{
  "n_layer": 12,
  "qk_norm": true,
  "attn_scale": 0.177,
  "init_std_up": 0.0344,
  "lr_head": 0.0195
}
Each number is 500 + 25 x the weight over its row's rms, rounded and kept within 0 to 999. Layers, rows and columns count from 0. Numbers have three digits each. The size before them is the row's rms in percent of the matrix's.

# layer 9 attention query, 160x160, rms 0.181, rows 61-159, columns 128-159
093:509467499475509476472505505538551528498517497495486472502501449497499547469467483504473532505539
090:540514468547504464529491540497504497503484508502514450534512523526563526495505510498507530512529
094:497458539471496538522449562485557479526519512508482484512475455492507514472505470516525503485507
077:484491535533483528509505536492528476477503440426497528515509489491508518451481484490514502529489
088:485482531509525500506503515551503490501523447471490579537519524465494459462444538465504520543495
084:491489528462500515483492514515495485482534450438524525533511470479530500455475476445516472516463
081:495499473489510487485477502503445531534481544553508474482533495535455531560475498492487513468488
091:446501501468495471491468488538510505507514467481517506542519495464495466432469521475522500506488
084:520511477498503512466479505494469549495478541554506482497526493527460512562503463489494513477508
090:457495510519494484537494501508545448500524470451506528537483489482517483408479509490513461528508
084:456504478467493507502496513521458515457497510526516500508501469511443486518465483503487521485506
092:473497500525495492523496475495556479517515462469498496505493524522562516444519501495487507516488
086:468522510486504487552525502520512475489506495472491507498513493507499488434476555502519489522495
097:501483493479490557485539506492481553455494520527497510489506488510491482532482462497491527491515
093:533496490505495520496528540510453549509490513477517463457540493518485483558516528519519521476522
089:519495506496495449461484516518473517520477438503525452489525546500473490522518462491545497478475
102:458520502515531485505486491507539453524504479483495506513498528498521527432495486495492495499476
094:480490502537488513522506504482511525524502498479472504516503490513561499469538543514489508512508
094:510498524464481465471526477494493516490459496542490497482441534494481477512527457516473483493470
094:459475479467540544492474514471556456461465512547495495503499549457481520477482469505526493504495
093:502473543514512520470517533494497486476506505463540482509506474544479518517489473498517534500528
099:553478522508511496522537494500471472470497512553527520511521477504508453527531460474496489472479
096:509534497494502496518492491447487490538539495528557445502494473511490508510510501449508493477488
101:519457519487505531485510509482508533522551491496502525455490485489500448564494504480548508464528
093:478552507493496498502525510467494518475458477476471522444511463494468481489511483482494513538526
094:455502493508534500522511541528458485439523492509511498502515557507511492492500481491463507495504
096:518452517538430513475475485514472461520518523513487514540524526467492496533454517537520513532531
098:524532497488492466485496454508521520503492492477454466502540456477477478518494529488460484534485
092:551525524514505482494513525431489511488472475460490500488570491502487479548494515474496507506506
096:538517534517510474486477508521486503526509509536478489521467471515484468521518481489493484482536
098:502472524512557497455543520486537504505472469519492514433532455499505508438498483460479528534453
097:487464492488489458510531481526518523494498500517490432480479518466467494497486500495533419501464
099:504520479492533468501498462481489522490462481508482502539488528444473536504418520530465527528514
093:496504516469456471507493485504537490477512528512486488539505478485507505497515511502475512523514
095:491479525505502513487526505479548456486464554539547524521494455472493475497523525468472480510523
087:494519520506486506546515514495479481498525444443516533500479426515523487512507490513469485536514
085:481533501477490482547576480505525501505548496516542525512508457490500467491475483529502476486516
086:468517505523491529530507519478484473457506488434509496502470431524530480478512507510486503536520
086:464530490486521475564538450520509499532545522510501557524502482483516462459490495519485474513519
090:448528482486516483546515479505522483517534510479470506525460468504542458449477496483517498524495
088:480516481469506488534494469531471511525542509486493529514533517481478444479494490519488448470515
087:485570475495518462497528494505480530485531476477495516487523488532502457517520502500531480494502
096:528485474478498477443483546528495539505478495543508531485544530483459522544493505495497534493501
100:475545471485462479519515463523527478525535534472481482531472468520537491485490520471540469521523
089:533501518488493488479495528482490506481455474533458502472523509493453510527522482506458510499536
089:520485500463472508473511534492443455483511512494543511491501510494468488521501468545477515505526
103:524469526507502493488491536484447489474449497543527495479549513484443528553507465518471523483495
101:494514491508478488519500474524551482555553487455508501512473487518548474457518539498535471530491
089:491477543497492517515526513491503480473499547512502529488459533507483491504487470513478498507510
099:551530524511504457481504478447461538483468447502502484474554484489484491551495510488478515537512
094:505470488486518509494524523515480512458518518509524491482478499547483539512518505485529483470463
092:493532461507469512509495518534437494526514498479491489515548549478514506481460509557537492503504
094:469514478487459477463442473573501553502494528515470486560484526491494504501486523477450504543505
097:479496490484530488492505519513502497443490485541472487475504522480452480507485465488515507489464
096:512457492484484570506489470503487511563560540541528500518480499536544495509517440489526532462485
091:521503464470533488523522434476524502485489503515506506504472520464494497532475505529463477465467
101:523509524527505494517514494491514499506487520510501510493529431473508490533511524469500526520563
094:503500497499468518525492522485466448461523532507503495548498544520535500529536480480495478474522
091:541530516510500486525461491521495483473474509496497470468530502501496484539517493490509467486517
098:471486522468498528505495481453533499488463501507475502527473478482471493487512474490480517521509
097:504486508510539511494476500475532526509497440490515507454467509502485499478502462487523449501509
098:531461517501502476482486501523500495503484474521477549572486543458513508517471486549513499506547
091:464509528507495521478566483568468506495498487533504542493488493544473445507534464515475497513491
095:533494526499480505493520499485484500538553500495517500508439508521494458559523491497538455468505
093:480487516479480477535526460499530496496487509515450472503513450468466491492508505450516446493446
095:502529506473509494495502497470512481519495496541489506513444441494500484480523482441470470488516
087:501551522487523505501520541485483515540451456504479517442522488509518476480539447476475494502487
080:464489484485520480503491495511449529531485531498530469498501446519511464502516495504512476521503
167:494503497492510453466501499513532514506445476513521475490531494542511470538463496500458476551505
199:468473498494549489478523513483524505464481495556505508517500495486472460525508459482482519486462
081:510494511509496518494479496513509498501528488492431512472515574492474572526474493519479502477513
084:512502500490498536500485485477504513459506512535471508464528556488491526526495476537487521472500
073:526491464502497509535502544490500453490513518446444517491471537482519516495481498511506495500481
080:504483512497553488470484498448465499513452497492556503492505454504495472485519485479446499519531
084:525518463533488541484530533514462500458481506451471511497494555512480512505479483531462502478510
087:510550498447519493493454496502451559472477495543499482497518463506475538530490506482507498452501
088:518497490497479565509473495493509512505508465520486535514524563506505554494484439544533499468489
104:533500491507485476492525549470475512517499546457466482456468539509505490474474466529481493510491
079:501524498447498471545541458520528488472485523531457486571475514462489519498480503520529473480472
079:489522512517490530504448538516509499490484492450538479446533468486502521497481543498498485502531
106:500514476525448502528484575480495494557538510454471503478499528505537501497452495540493516522524
179:453480519484526500490494494485523483464477491546500502537470472458469475539477473512486505476494
112:497528466498484472518470484517455499493491492511546477494490504468458467561490527533459518506525
086:472496521463511511517458490523456498507508452478549506478491454499500473523499506478499492494501
101:519513529519478514485461493450492485512538508524473515502491532524484531515477471501511481510503
091:468499493476450482507474477527490479507508463472533505544500445510444456556457511498476504530489
232:483508491483509487475526501491501518502491475511517512510516537503497475512473460488447502525469
090:528526504509511505541504507500452487498518566493498498517504519512515518488508483518451531485505
090:512522546478507504488472505506469522475486503495524484446488462518444462505516526482476462512486
096:494470515460469499480502501499534493508532476529497537509492515495508496460503495509555495487502
094:486513471501495472481513542480486527530484559511467498521528504514522558501508474497512482487497
094:470474495513525522489508479501493496501488480465495505491495462487453450520498514473444514534468
090:528461490513499537509498488516484493511512515468488494495494533499523500518474551554466492484506
107:531516479478496471470516481491537514462503502503501521502483519501494484517490547491492496561448
090:494467450513465455501510483504483500476483495509494484514524502489482520445541499490497467507523
091:494486518511494474483481515483423498526516517486547495539510433509499507471486498481437493512521
093:500497494536517520510518475501515502508485516521469492528514551495479551476512487554489539497516
084:496492507527512505501529500479536488472490515531455514526499553501516563502492461546504498511524
081:515497503495490480498559503492550509502501559527475528495484499498498501508552477493529509508497
# layer 9 attention key, 160x160, rms 0.161, rows 61-159, columns 128-159
092:489514511475533513495484457497481510530497490487505482496500549504512495540482516490521479500546
092:485488513518479517477470538498527480507472482524494479515555474491494508481543513524446530474503
083:493514543452502476481499489509453515523509524501501520543435517539472525524483467455494470518493
097:519494526482473540518500470500515519485507551501482501539499526496484500509542469502516542486470
071:469480565525512512512494511462516448458444524503517464527546495538521527464479470545498467515534
074:445477548502479499533475517504498428511467510503505471500500506508481484470472509560492477499520
076:518469476513464503486522470473508506477520502526532535494458513465540487493524560516504514496508
055:502466542545476493500485529468530433500486569502518490497497493487487513502543522519517504516543
068:479509441509503517485529494473499542503520507503500501486470486504537530529535502493526511492454
063:471481557509469499470472504510534448492498517520511483518492473511466496511527526511527518514501
070:515492469511483514485477492474529519526499530517505505493491514483534521536536528485528505488478
066:527502538502505507503476525508484485522519501466524486482490511486449462490484489491541537505526
074:456506505480488476491511536457460503485496527491564530517495475527535507556533508488484547524474
074:483518500498521532538540431517466519524481494518492513509504488472553507480519483527459484493485
074:464550504437495475516514467514490524483520458505512508509512479489499493476512466516483502470481
072:497516541540506513509468477502518462514551482496471474507467468529495480494494532482515559514494
085:519483524526471485473477540497504494519500458472506495477477489520479488497502524508532499521520
105:478512536504488532514513505508523493480516535517536491543526439486511517524494531495510565501520
082:510459473511496505473463487489541500508473467496478534533512482491503505486483485509482420476488
125:482478486527562506477423487508536507521506509559463552490508480510459535510515508497528441491438
126:478492522443554508498552503506503499498531562478547502523509477483504497476499478500508458510524
130:512494476483535511520551502494501493520482553545497494513489527490465494488486512500513523517471
141:538494490506458495516522530514507494506477569480504511508463485521459470458490475448547447493468
131:484478496464502500516477463491490521528504477484536492521492505475467475519505504508502536484477
145:480526517509549507532480486478510503516464494448486521479492536504463472475496492464478510488568
133:509485516539559520486525505479507513537507545559525488532487525490452504474495460491494517519535
144:540511527526500519512457524490512485517478540477503487508559485527476503473466456518500490502556
137:486522501473548522506530472518475531536528497519440489497480513485484459478517502518477479510502
144:502522514517433475486470495481519498491494496472450567521545511501457458504517548503551550485524
143:455502479496494513524455511518479490470505464471521451523431484519481526473522482503440481498567
120:502511544485489541505495450465503492482507502537525517517529503483471494502507517465488555515459
150:522478513494544488527513509478482534499534556512457386495516498498462515476459563508528476528506
127:468499517521556465488472488512519500541492461525493449490513474498497499483456518498518574487507
150:514527495492466500509450462489523515504517536531460537505523483500448505503480525522489494477498
152:527508530512442494495509483525523474480500506538521453538501472503498535517528510512489495489572
074:504491465502491520469481490510492511511436525521456488493486526501479497466495495506506498483467
063:500527569460505508494433511523460473545493487495492487499532460522483489516520551517500502486509
071:517521501492518504507462498510479529563491464513459479443496475522502506478514497481502512490456
061:477517563457490516508456548527462507543514453495512486504552478538496502523508554536491500479504
071:485509562495459503504462528500447473518482476506545498505540478547500469506507552556493493470512
067:484497538490508431472549512521531489495488515486539514518532478473483535519497526486521526497482
086:487528507497460503491503531499484480531542542513543473485487486500489518493477510505471499506513
081:515471455551496505508540459433521481444469539508498501495445490491517512488497490510504485488483
066:490487528467532502498478516511501505517480482508491521468479494516488471482538545538497521481456
079:518484451503477478488509445471523477459500521462482495509479528473485572511501472485517451482493
069:497471475490493503499519458499534505456486497531475518525515505482540539505507504512476484495469
085:499485478474509506477493445504498515506488465458480470512459531495465523510483495486486467488513
069:501533508494493499501481537489461513511505480459518504452435479536488425505503497479511528549519
071:523495468492483507517525469476506486440468504494476516492496526478525518505506462516488462494506
107:502543509523526520520481494488515513535470485480453553475535505516496429475478463497520511487534
101:528508493498492456527554489483463500475513545457503456504528525525506451502511532463525540534507
104:553510496514561536511552549460507480504520552478513471505530521514494487470509490504537538521484
119:485514513528497519495452510485483556522506497496459457475513457542469503450482469500443458512559
135:495501500487572504500476477481512530536523528538457504463496523488456496489462502509517485495489
122:534493476471507515528506493509477508523493520488484516512515492531507476503496476495519454519427
114:488459483491549477475494499523508487532500466552483489481463510488527486493492491496510474493452
116:479514531508507499524493489514497501532489518509520464557517488489423489501504499520461570491553
133:537476472540489493500528548487522492517470589501510532529473495522483517461512465498478460509536
112:489498481492519501513513542533472504497492469466487514479449514500506527527523524522462435518511
113:466524496509569501507481446522517496484526510531474534494506498507479521495506492507502426489544
122:458448524486573521528507539509505505524499481469537441496496515493496510459526472472456497510536
123:485490477496535489507485522514531498525496473514504463508516520504494534493478522530486558494523
119:480506486503528525512565468463469515506483499526537485502495526519498517484497459507452503520518
131:500483495478447480501501529496479517469493519436499461485452504541489473484501498492527474494542
111:537478498500513488518512467496508525537499547565440477515524479484458500492481548509514434524448
129:505511464499491509523496478514518470476488506493490474502452480529493510481492500463469518486503
102:469497473539486511512456491444506485494493486511476569535506520514448496486517526478520515500443
103:499517513522480502504446457472506553501493498488504483555535503473488477514544561495469559477528
094:508486470520457498474479490496489489513508466493518571482485581495527512490485482490534486492456
109:491489509485550497467479500494519500503502477472527512512504523454543513504508496510498497585497
098:472503513509542492495527554471526517484442490517521441484484484477518514488479520491473460509572
099:534516500518440500500505554476501472465459451532521502468447471505526512499487542496445505481528
101:468454490501464492502489537509517517446501458491460529474448503523511509506521516501508443491491
087:551508510491472529515505474489497481525529515500508539494495513540540526430525502515491513485464
098:540501465538481478511464501489503517474517528534466448511484489543508476483504522537475547499557
090:545504515477431508460517517479490436521479498478484495448503522502492537490487499482506457453518
097:504543484510502501482481532467500488509472522479499506445466513492492481524425509475505512449509
084:479480501483483499547528475496458494479544511482504475454500452540491509527506466512512535492488
076:508495546486534499470519516528520511511469495481488464515513499478445500518506498479477447537491
088:524526464522442497535478496504501457510517523476510512520471507514525454487507502519527492482520
077:513513472515512456536504508484463510501529528471561535500509472528532502444473496519499523503484
096:537539543498547465512488498484505457513511512506470546519507451517535505524454485509520485492437
091:499469499509443463453489485531506484497496452517508482483534465506525499502554525499515535505554
086:515475499495481479487483506472529544474465454519508483461513519534509525481478487486507495458532
095:505504491515495481495479510491488483476487520481495514486456455521527508552471480471514543493491
106:512481520500456507492513527450489497468473502471511504510509494513495478510506506541517519506514
126:461489500509442496468475527513479460509475446504505504503485487481469480500549503531468497491532
105:518529498463491467490546526497509456526491535552505519504540492497504477504537496477499574506521
100:525513506549493479497464493476490493454483506503467475496516484500498535490532517507474482522541
098:480504476496512521474491512479541525500460522493518546517497507523554480581515439474479523489445
099:490511503463504512484534528501500524516509530498491530456536541498442516502516470485540466515488
087:512513488500498497524512463496507437481497479512501511498493478490544491523474498505489553491503
104:526495515520565534487506498536489527539518501511490489492518499488518522529462534561531459499510
095:518487490475490461508530497500532496463484486451498507465500492474500504540460544536479447489463
108:492500572490502503492546479499472528471499469500508522485483490496482483502509512494481498509516
116:493501482502529527493501536486456538514508470521517519492472483518484521442486503496502486499523
104:474475536511552510504480478488532539509528504526533510524499538449440492480576538521500510548492
083:465517537504493483494510455528533501514506531478541520539514488497496464515472542474466527510497
098:462523476459507503505478499484509537521493527483447526481488525530462481502502522499501446517474
# layer 9 attention value, 160x160, rms 0.157, rows 32-138, columns 128-159
088:505481524543505526487496518482458528489524474514548537508485542489541482530491474497488471503503
093:483519492564509542517501457524500506490574533492457510523467471531479523480484470498505478458506
085:574518502518556499495502512475498489526537492499506497530495489502497475454548505504530507526484
085:498548513491465496523499513473521495527492473440495461496540539486519494483443511485490513556488
087:501492494463514549538478455492457511515480481515479495505499546490493483507510511511495515515524
089:518496499504493539478491534518464525538546519513480449504503478545535517526484485509524520467485
088:463498481538507538534493512465527523501540514494519461515465505475488496512547503477486500543513
096:503460479461525478508495464502495503470472508519523470472523483506480513519506449494500468524501
085:489474496489493527514535453538507482487524502487484536456481501488531465531517497516490489490502
079:512522464492481450524485516535490529494496551450529460507507489490513491494530553527536495489509
093:522461452479553483499500507492526541475482502472531500515461540487539469528549524480543487459536
102:474446509461463518531477493509494508488501500466503490509483522488505456497592531512491499452502
092:493535530483516495485502475506464513521515514495522516517447550484491492472490473529496507469491
098:476492463510505485451510549541535524499501518509486513515508458513469543502510516475511510456475
084:545527534472528491464522501525500541477496480465472517490467505508490514503483509477460451491470
087:446560478522476533530510483451512482519498507471500504493530503497489569504524464489511484492496
092:483427476492497516510542482481511484513491472501436508508494537502531493486487481524450511500483
094:530511520554471501485522477473515500446480489496516517489507488493507516494500480501484480545480
091:474479510488471494525504465505486511470526495473491491472497531491501441520470488495474460467502
081:491496484526475481497490538496473485512506512508520481417536517525528473507526519497519538518490
094:534541486533524510478510492513550453447464506548510493474502483483487495543500479507503492485520
097:537501474506530461546523493495509506475504489476494526505534462488511559458496532492508497460527
093:491475549522478466493488465541537541528528511517512512511507461506531475516505491515519502493486
087:519524486561518468522496476487457508537509524479531521466461454483510503478522523539515541483508
086:495515463508482447483487555479520489498495524517483485472480515491504474515487512484484499470489
088:487523495533501537440486497522495535487528485489505491498509518485510486504544471494508488576482
088:474496510478491531504512502505519484491482463497519445472501504505518531489536494492551494449536
088:506484503479493497490514489488530495474517522495525504527481527494522536505499486490509489504502
082:428537456436510477508515508523481529504483477487491482494498534458507517450541474546516493468511
097:519489490462492503518504540486526485522513534460499494530492494469525507481487487525490505461498
097:470502561482480436453531448539444484548538474509477470503500538526469513502502478473494533516479
096:509465470541479530493487501522472511508504479469486495572483484553504523491500457476505519477497
129:481491447535486495492492467500496516487510492481504479476555478499494571455495494492519477487502
121:509526471515484494479511519515501474536530465479525506483428516512506541524512462506489474468529
118:535495464474532501474509516531505538480514478445471504535477504525473510557486561497485527497508
121:529515499493505481470533486490461496498472487471478497490541483533503519517512458464459472478506
124:590528507483485513487498475520492501516494482498517514520543495492503470534484518507491488462501
125:549482519522496485491507518513516503524516496486502523455449518499513533490498551493496508480505
123:447511439493497519526508505494532500488516491527459489461506515510497513564484522497433501476490
125:521537536507521503475483482485493493515514516534505505515511501514498529502494537521496480469509
126:522536558510512486514492504511495529483509478511526515539464533546493541465556522524509466498481
123:509496466566500487525483563529470523468481500501520523486473481472514433533445455503465514477499
119:485476485507488529527497472518489514464497540498538519456457455516511505475455516495483529494477
125:470521568522485485559487471505509513483484493509494506503484513531541521506540434494502537512447
124:517509468510493484505474501463546488544467482537497487506459501534496471591493513465504430533527
128:491485530419505458484490527479506477455489519520493534511478462526495557481504515522502552499501
121:444493481514512510507531527507513496517527471537514539470490500526476516441459453492471506481543
126:520534479478472507550516506492500494521499509501509478534534470515537483480493403492511496511522
120:497527521537524475485542515545512522523481462485506475513515524477497531508539490512486526513521
135:404463499540497480481493476521503494496496522519469505462511462506500492539522466538532488473551
125:495455474542494499514464494539466498478485510494475476496489516509518546492504462485469475493525
120:550515498536515494474468504540493474480503512483507502499462474521500458476516490518489491477509
121:543485483491512542502482518508531475484465536491484495481486462488494522547499448513417488493472
123:471470456502511499509525511503494441471508502520456526509501513461498468522487491472505534515481
124:451502552516470483488504487515518521528490494520526466512482491498506476491483467527535488483482
113:528540484479526470523493506470490452533503486485526497535520495484490491501523485492480520487491
132:504475495535477471537505488496532488507505496491533474504467552493505564512431458480464500501497
115:469471508469477487512499498507537505497441515466501477543463514506465466547502541514522540503477
122:456547520533524534507495511466498487506520498486480479507505485536503475574514512475508530484453
129:525501501515519513518509547516473479547465510476537528501544510488499492582514503499461502470456
128:520453533492511508494498557485504486505505484487478480491504509499512526456496507509489473504464
124:547493501516480529547524486532508506505478470520500525466520494485492465570511531472505456495516
124:464518491576502463496500490466487519496481484504487495503505481525486439458499514553486512500473
132:548516545470495515498524512460453492514502490470518503502481479496492546572501485551494455481502
114:537548490507506483445494480514486468475495537505444476503505489496503468465541437557476528491464
110:498596447525479539467514467517483531519491498491497488509531483464504527542477522509486471494499
109:476510538508490477446462517489499481488513494489499466495502507521485511476525512504489498500496
109:454518531447514512463511498485507494514466505476493509497487476495474486569522522491474470474505
118:517477516499506537465491484472485469491530541486510500451503496514523513468514432476502540467526
113:465503503548523411529506514482498505549505505483509520532498507495480489446548525536493460525470
113:478498513499514505536514474465529464490520519465478487466483501524506498573487486485495562523493
107:553505551501513512509534505526532464544500486516489496514470498483490524507480487521514487466497
115:436510498552505516495484497504519491493509499520476447475501500465507503491462518517442473485519
114:486492539531508510477485508514542541506564490512486490504532489523487516499487482488491535496451
116:464450477499485550507476506477437482527470499486510501514513473506477582533512515462505484517498
101:504490488487500494449518515491501504511513465493512487520480466498483479513484483520484499492526
106:461519479463500511515487484493538519494511502499552470504429473500486492432531514498519503518477
113:531493528477501532499505497470531515515495452490481452514519473495496549472531519510484527494519
108:486533559514509476530504466518523511496495515492530509496498522512489544512449483509460556516461
118:540497483558487479449524467484507522504503481515486516473456513458498539426574517481468546482505
112:514468541524509457465484530473468503457493499498496498518466490474509481476516509531529501485542
111:514480535512484493511492522492495547526510466518491471495474508506486512496465506448504460481508
112:489500513469526529509495513436442504526466530517500525470457506472486489524485471469537571455497
119:498441486526512477482528535503466479540497482458493499470534468479490480563500479554507517486469
114:531508481471467510472521467481523509482475489547535475477542524538502547432499543477529481491450
118:513511523487465509453462505542461509537480523490490488547500483485512441463491538495522496496524
110:470523455502514490534493479467458510482465486510468516526503486519450505490466524499506501526533
117:523520500427517498481496494473537514489527519465477513521515489512494482523472510519506501495506
103:574495528477507498543493479532480526498523479478492540509527481453513519504526520470486507529498
115:494528511519500482545496468530509500509518513457464527499501485516510494501547479521542477488530
112:582448518483511473472479494500504508518528488517447499502489506528517478471528521492450524502479
110:540504534495532495445489489473476491452541497508511522555509506516487467467446516507495523486493
115:481499533517495490503482474529515501521491509499497465486486518509491491526511460508529521518481
117:509510511520516498515478515496464471481480523488524497546552499509487519483508516439470497474501
109:458508522496499520517507491530490480545443520493516484466525529477538477472546434481508491496526
117:573505521526493456544520478472490559492514429495496534480493497474482508527506482519517539507522
079:502508418483501481536513496500477515478548492512485512505506473497484497477475546481496520512512
107:527494514506446517493505490445487478462504481497481479480514451536561503490497495505474528476514
102:479526505472513499484522465550471520542554514514544551518486511469455477459471494477497509531471
075:466488553557498464562503479529518489484482482544522472471495517517465498507498510514526487495526
075:476482491542536456493488513501471492493495539526523473475505425511481463467472517492469498467509
096:442479522485477504506505458498489508537528538501533515481504503486466497471514486482526472493496
073:532486556487501514501510521448545487494548472526527503507483522492488568506509528495500471462515
094:482501503509472466489495525512481494497521448489554478475520528526511522490532487518517508481524
084:496460462497500527454510563497520504482450530529482469492541476518523542473500457476512527497533
083:509490429511485515508475519491468485513493500494473481497526519561548542488504492504499516463512
076:498463502543514491480489508487493497477500491474493524517501526518507470547519517475519522505519
# layer 9 attention output (transposed), 160x160, rms 0.152, rows 32-137, columns 128-159
085:521457475538401552477531503478490487496496520542470481504502508509544487477482505485509503503489
091:500492512542430504528520525505432526506519551469533470534506501527510510493531461518496525476555
083:534529496531493465520474506481504456492498462483487519524531512471545477486518493538492538484479
078:492555494487487493465487507463484487531458467520521488450522492524478503490496481511460459537502
090:495494479471451540498513500505489488513477496509507496495525510498549517510504524544514512512453
086:512521484489437525479535515488436514487531564504494543563485463519485522506504448528492486475446
088:461515469497450508531462506501476542488546496492473538486459521489501478499517505493495507537483
094:504436503478462513504485439513475528477499465533504427506493504480498531516502523508487498506497
086:503479511481414523493567493466517481495521516492503536484495521498536477528526534521553517496443
077:500510514491497456511470518560492507512509516457545506500525474461519467490528482496515495500501
095:512490503486530503490504512491509537495520551517533455486466578507501476521503466480541495501538
093:492417525515483522499451512524472497457481558524523475530490478502501537496561509500501486469521
084:495513500468521460453512478497503540497504500523494507493498518469492498498474505527501500466458
099:486520519449505509500499511527504542518552515501493504442521478469477508494487520496478522466486
081:518509482451530507524505468501462517499513520493499516517499574501496473521492516537440484536543
087:474543486523527510553516492498508495525521497473502470516499497507543543507522476490476527481564
093:484465501508505513483514521506477507527487522503511479542483522524491494494491432517503509530520
095:518496488533537510506522507488520539442469430538494492502517529485495486521536515485495534502471
094:512462505510496493534478490481462494486541523513503465493506496497471519525465535529488485474481
083:502518456520517487494508546498480468518487522517482543479487504528568515502520464519504456522447
092:515524525506514489525526484538509459501490505513512492477491529500519487502493514501520519475564
083:509520503525549467528520522503500505485522509459531495539524484468520524475518488519517530497543
085:503488527509455506499472467480526537520468486480492507482527469516552481511513514500518503508495
093:506521519535503492501476504523481521526505545500490504471492472499461490489505487490532515517535
083:457542502504499461509473532511500472490538479453514491497481517499511465486509455490449475457535
088:487528507507495522462579466512505554490481485499513482491505478488487487499538477502481504509481
090:509524529484521482509479507494540472517478524454494524459514494473475510493504496468528538476503
089:528504487510430445479518506502529506481482489471489541506505500500530503508498469506511506481460
078:480512480487493497507469545497493514501496487531485474497487520475531484481535517548496509489505
094:509474501508500510507513532496529447518516553499532494534480483472491541489474469499489482486491
094:491488518500466486517512430492451478471525506481491452504481530534492492503508556499479517503524
095:516487486471422507503576513495466486532514521444449535516529488507465457494499501482528502472473
138:471501455535452502506470468495482503475510502488498501479550496493494567490509488497501499497487
128:519535479521481485498492530493488474540505466489526504453447509495480544528496470496500461456513
118:523499465490522497491530519520489547473502478462470523545468495520468491545482548503488526491491
130:549508492492494497477512481473478481507476506479477496489529497511521513523519473508442492481517
126:567534496492470528503502478489507496512484477489489511544526472483501472530476533501475500475498
130:568489506517474516500525487530511521530525521526506538448453512501497532493488565485506509501517
127:451501450494501526528530514502533494521526475502468465481509505514500507523490510478439512493497
128:515527524495524482474490489458498502505506498513488498525499527518502537504499521505489472456508
136:521515552517533468529500501519490524492521465517510533513483526530473502469553508512518457496495
134:523488471557490491536494559523470525483503527478535503518476475458505455523466449510464505467493
125:476497480507518523516502476531488501440490537503535507461452470504525514502458492496488519506504
127:485506567506483489539497461491527512500481513503495522509473503530533498520535457477493538511471
131:497503463507511496507445510470545475517469470539497492492458499541508463579467509482507431535548
126:483474525446517464483493535489491472454520532512498502527466477547485551496523491509520546515507
125:454488470539515515532524517484493530513527489522535539462489500529482506447475469472482524511541
139:501514490489455483561506516491471509525497501521512481494519492516534487489521426500505517513522
128:487517517512530484480564506509519519526484468465506472518510520465480510495568481516499515498511
146:432445489537486485494508475525506483507483502509457508469502468505519492551517484542521482475567
126:505473488519506507505490477526453487490490491485475478484494502499523518482520489498488456491536
123:533506512528511517483487532544511469476500503469487488508452489507507470481531463526495490488509
127:536492502490517528507488509523518464500501533510458504470497446487494509520498474515427475475479
134:486477471500512497504510507477482446448478517552456536494481538448488473520498509485487538494497
124:441515545500451465477520478496513510546514497531497482516498491490478485484474481514537510491487
118:510536482500522468505529517483466486518495474485566525528504478485492481515504500512487505484492
138:506476509513463471521501490489536493506511485480537485494462552477506575505445447485466509496495
123:465499505471474491511475471498518496506435492453501520515493529510477493515507513530502551481459
132:459543484548522517524499495491458485506510489494469515498508490532483513570539504481521536488455
119:519501500516512521534500547529491477520487502479517504510517540461483508561507471495506485499430
141:502477503500517500490484572482509483500506490479466444498488477509517522468496505515504481520465
126:527499493499482524542534497523502519480502473524490517472524491477491460551521515487520464531515
127:475534481559530448499505514502497508468495474501467483491494496522481473455507484537507493507484
134:524507537480496514507529491482457501529508495498525479509455460513501525547514527550496502479491
118:521537485487504483444492500515494456476524517528431495507502490490512484473553443536481514485484
105:492567448523483527468486455535475528501506504508512489521514502443493526527468503509495474507507
117:490525518503490474453474519489513483511510502486485446515482496514463499473517496488477521499505
111:466510533454518508486508516492506503513459514472504520499494526491464491539526503492501477469517
120:534460519503490528481477467484490492486539507482518510466528479537525501476502454466498529454525
116:474488509555532425523485503509512505561507501490508517541481524503489489462527507527482467501482
113:483508490498530509516507461497539466491520511471484477475494501521489479538473466477511544517521
109:546525539489522505504528490521501479528496482512486495499472475496484532506465492530526511495488
121:444522490549506509499482489498509473485512498514482465474496504449509503493460525529484483494510
115:477497535526507517469467501520539532490554474510480476498504508513473505501485473501485530492449
120:479480475491458521509476519471444489523480508485535513504524454516452558535523516472516493519515
106:495484495499513532458496524508489507501548463509503513521481494522504509506491497508490507484526
110:479525484469489528522482500507519492489510515503538480493426475493465497468518502486521480490503
117:527497525480476511494497487459520521501484455502485479503519477501481556488536496539487514491512
111:495527536526510478526505458520524505493488513507522517495481528512491533498457489509440543515456
125:531510487551512475466533465491517522518503460501487528477463520436497543433573503473488535492511
116:504469539508516465457505538484498498467498499471486504510483516458511493484518500525530493470531
116:495486524504451502502521543500493553536516459500488496491474502491474517491468495477505466478503
117:487494493480556527501499514454429518511476522524485507477463502471517502526482472462530559449498
119:490433478526521476472546526497479484543492495453511500463535450473500475543479504568491514477491
115:528515484462459504480523478511541503488482494531540483479536539556505531449497523472535509492469
122:507503512477446494475460498551446520522467529503492464549508472472507447463497531501532493482514
118:469541477500513469533492492464464517487485501511458517509511487520433517495469512513524500525517
107:520498487466532509502491510465515496487522514468465497526511490534513493525497510522523521495517
110:557489504488503497552495470556488520504521481494486543535536490445482518507520533493513504527489
124:501515494520506461529485471517521506518520532483461516491506494505509507498554507523518476453534
119:557458508490532461479481491520504505514535492519442488515481539531521461483517504490449507528469
115:520528510467569495456482473472480502451528490498506516536525527521496475493473520491488538487496
118:474508536522503486488453467520522487501500514480489474498500510524492491506507458503534512524474
122:504492512538512517512481508506461464470478545483498483551554515513479517502521531449461508486505
113:470517517492497529520504506531479484554453512474508504487513520463544486471545436474509478491516
113:551498511504535455526512471476490559481512447495504494495482477460466504514509466516530507520526
068:512499528510465524481473464477514495539437457504540498485501532497500501517520490503520464491489
088:508525477492574489502487541526501507492499502506517479503509553495505525506496469506505506507503
087:493488494502425499506509501491501498506492487500488501488502485498502491508515518498496508498490
068:530490498479539493466534538469499522507499532460517518526510522471499494487514468473530498495485
067:521523497491504513524510507463493484503508498489478494523489593498522526503498469495514510542484
085:499494502512443509489505494508512491506513506528494517511490477476481486510504519503497502491467
062:489532476497480472506530509519479499487497524450514509493534560508484471495519461483518540516469
090:517494474509516501513472525492511509489503504517485511517516515494516492506504489493503511491484
079:515506500483587470526439465493491510496523458478479514500487508498514483533494514528488484499482
075:521514511492512502485505497492522507473471478504488503503496511483495491498487489505501487532505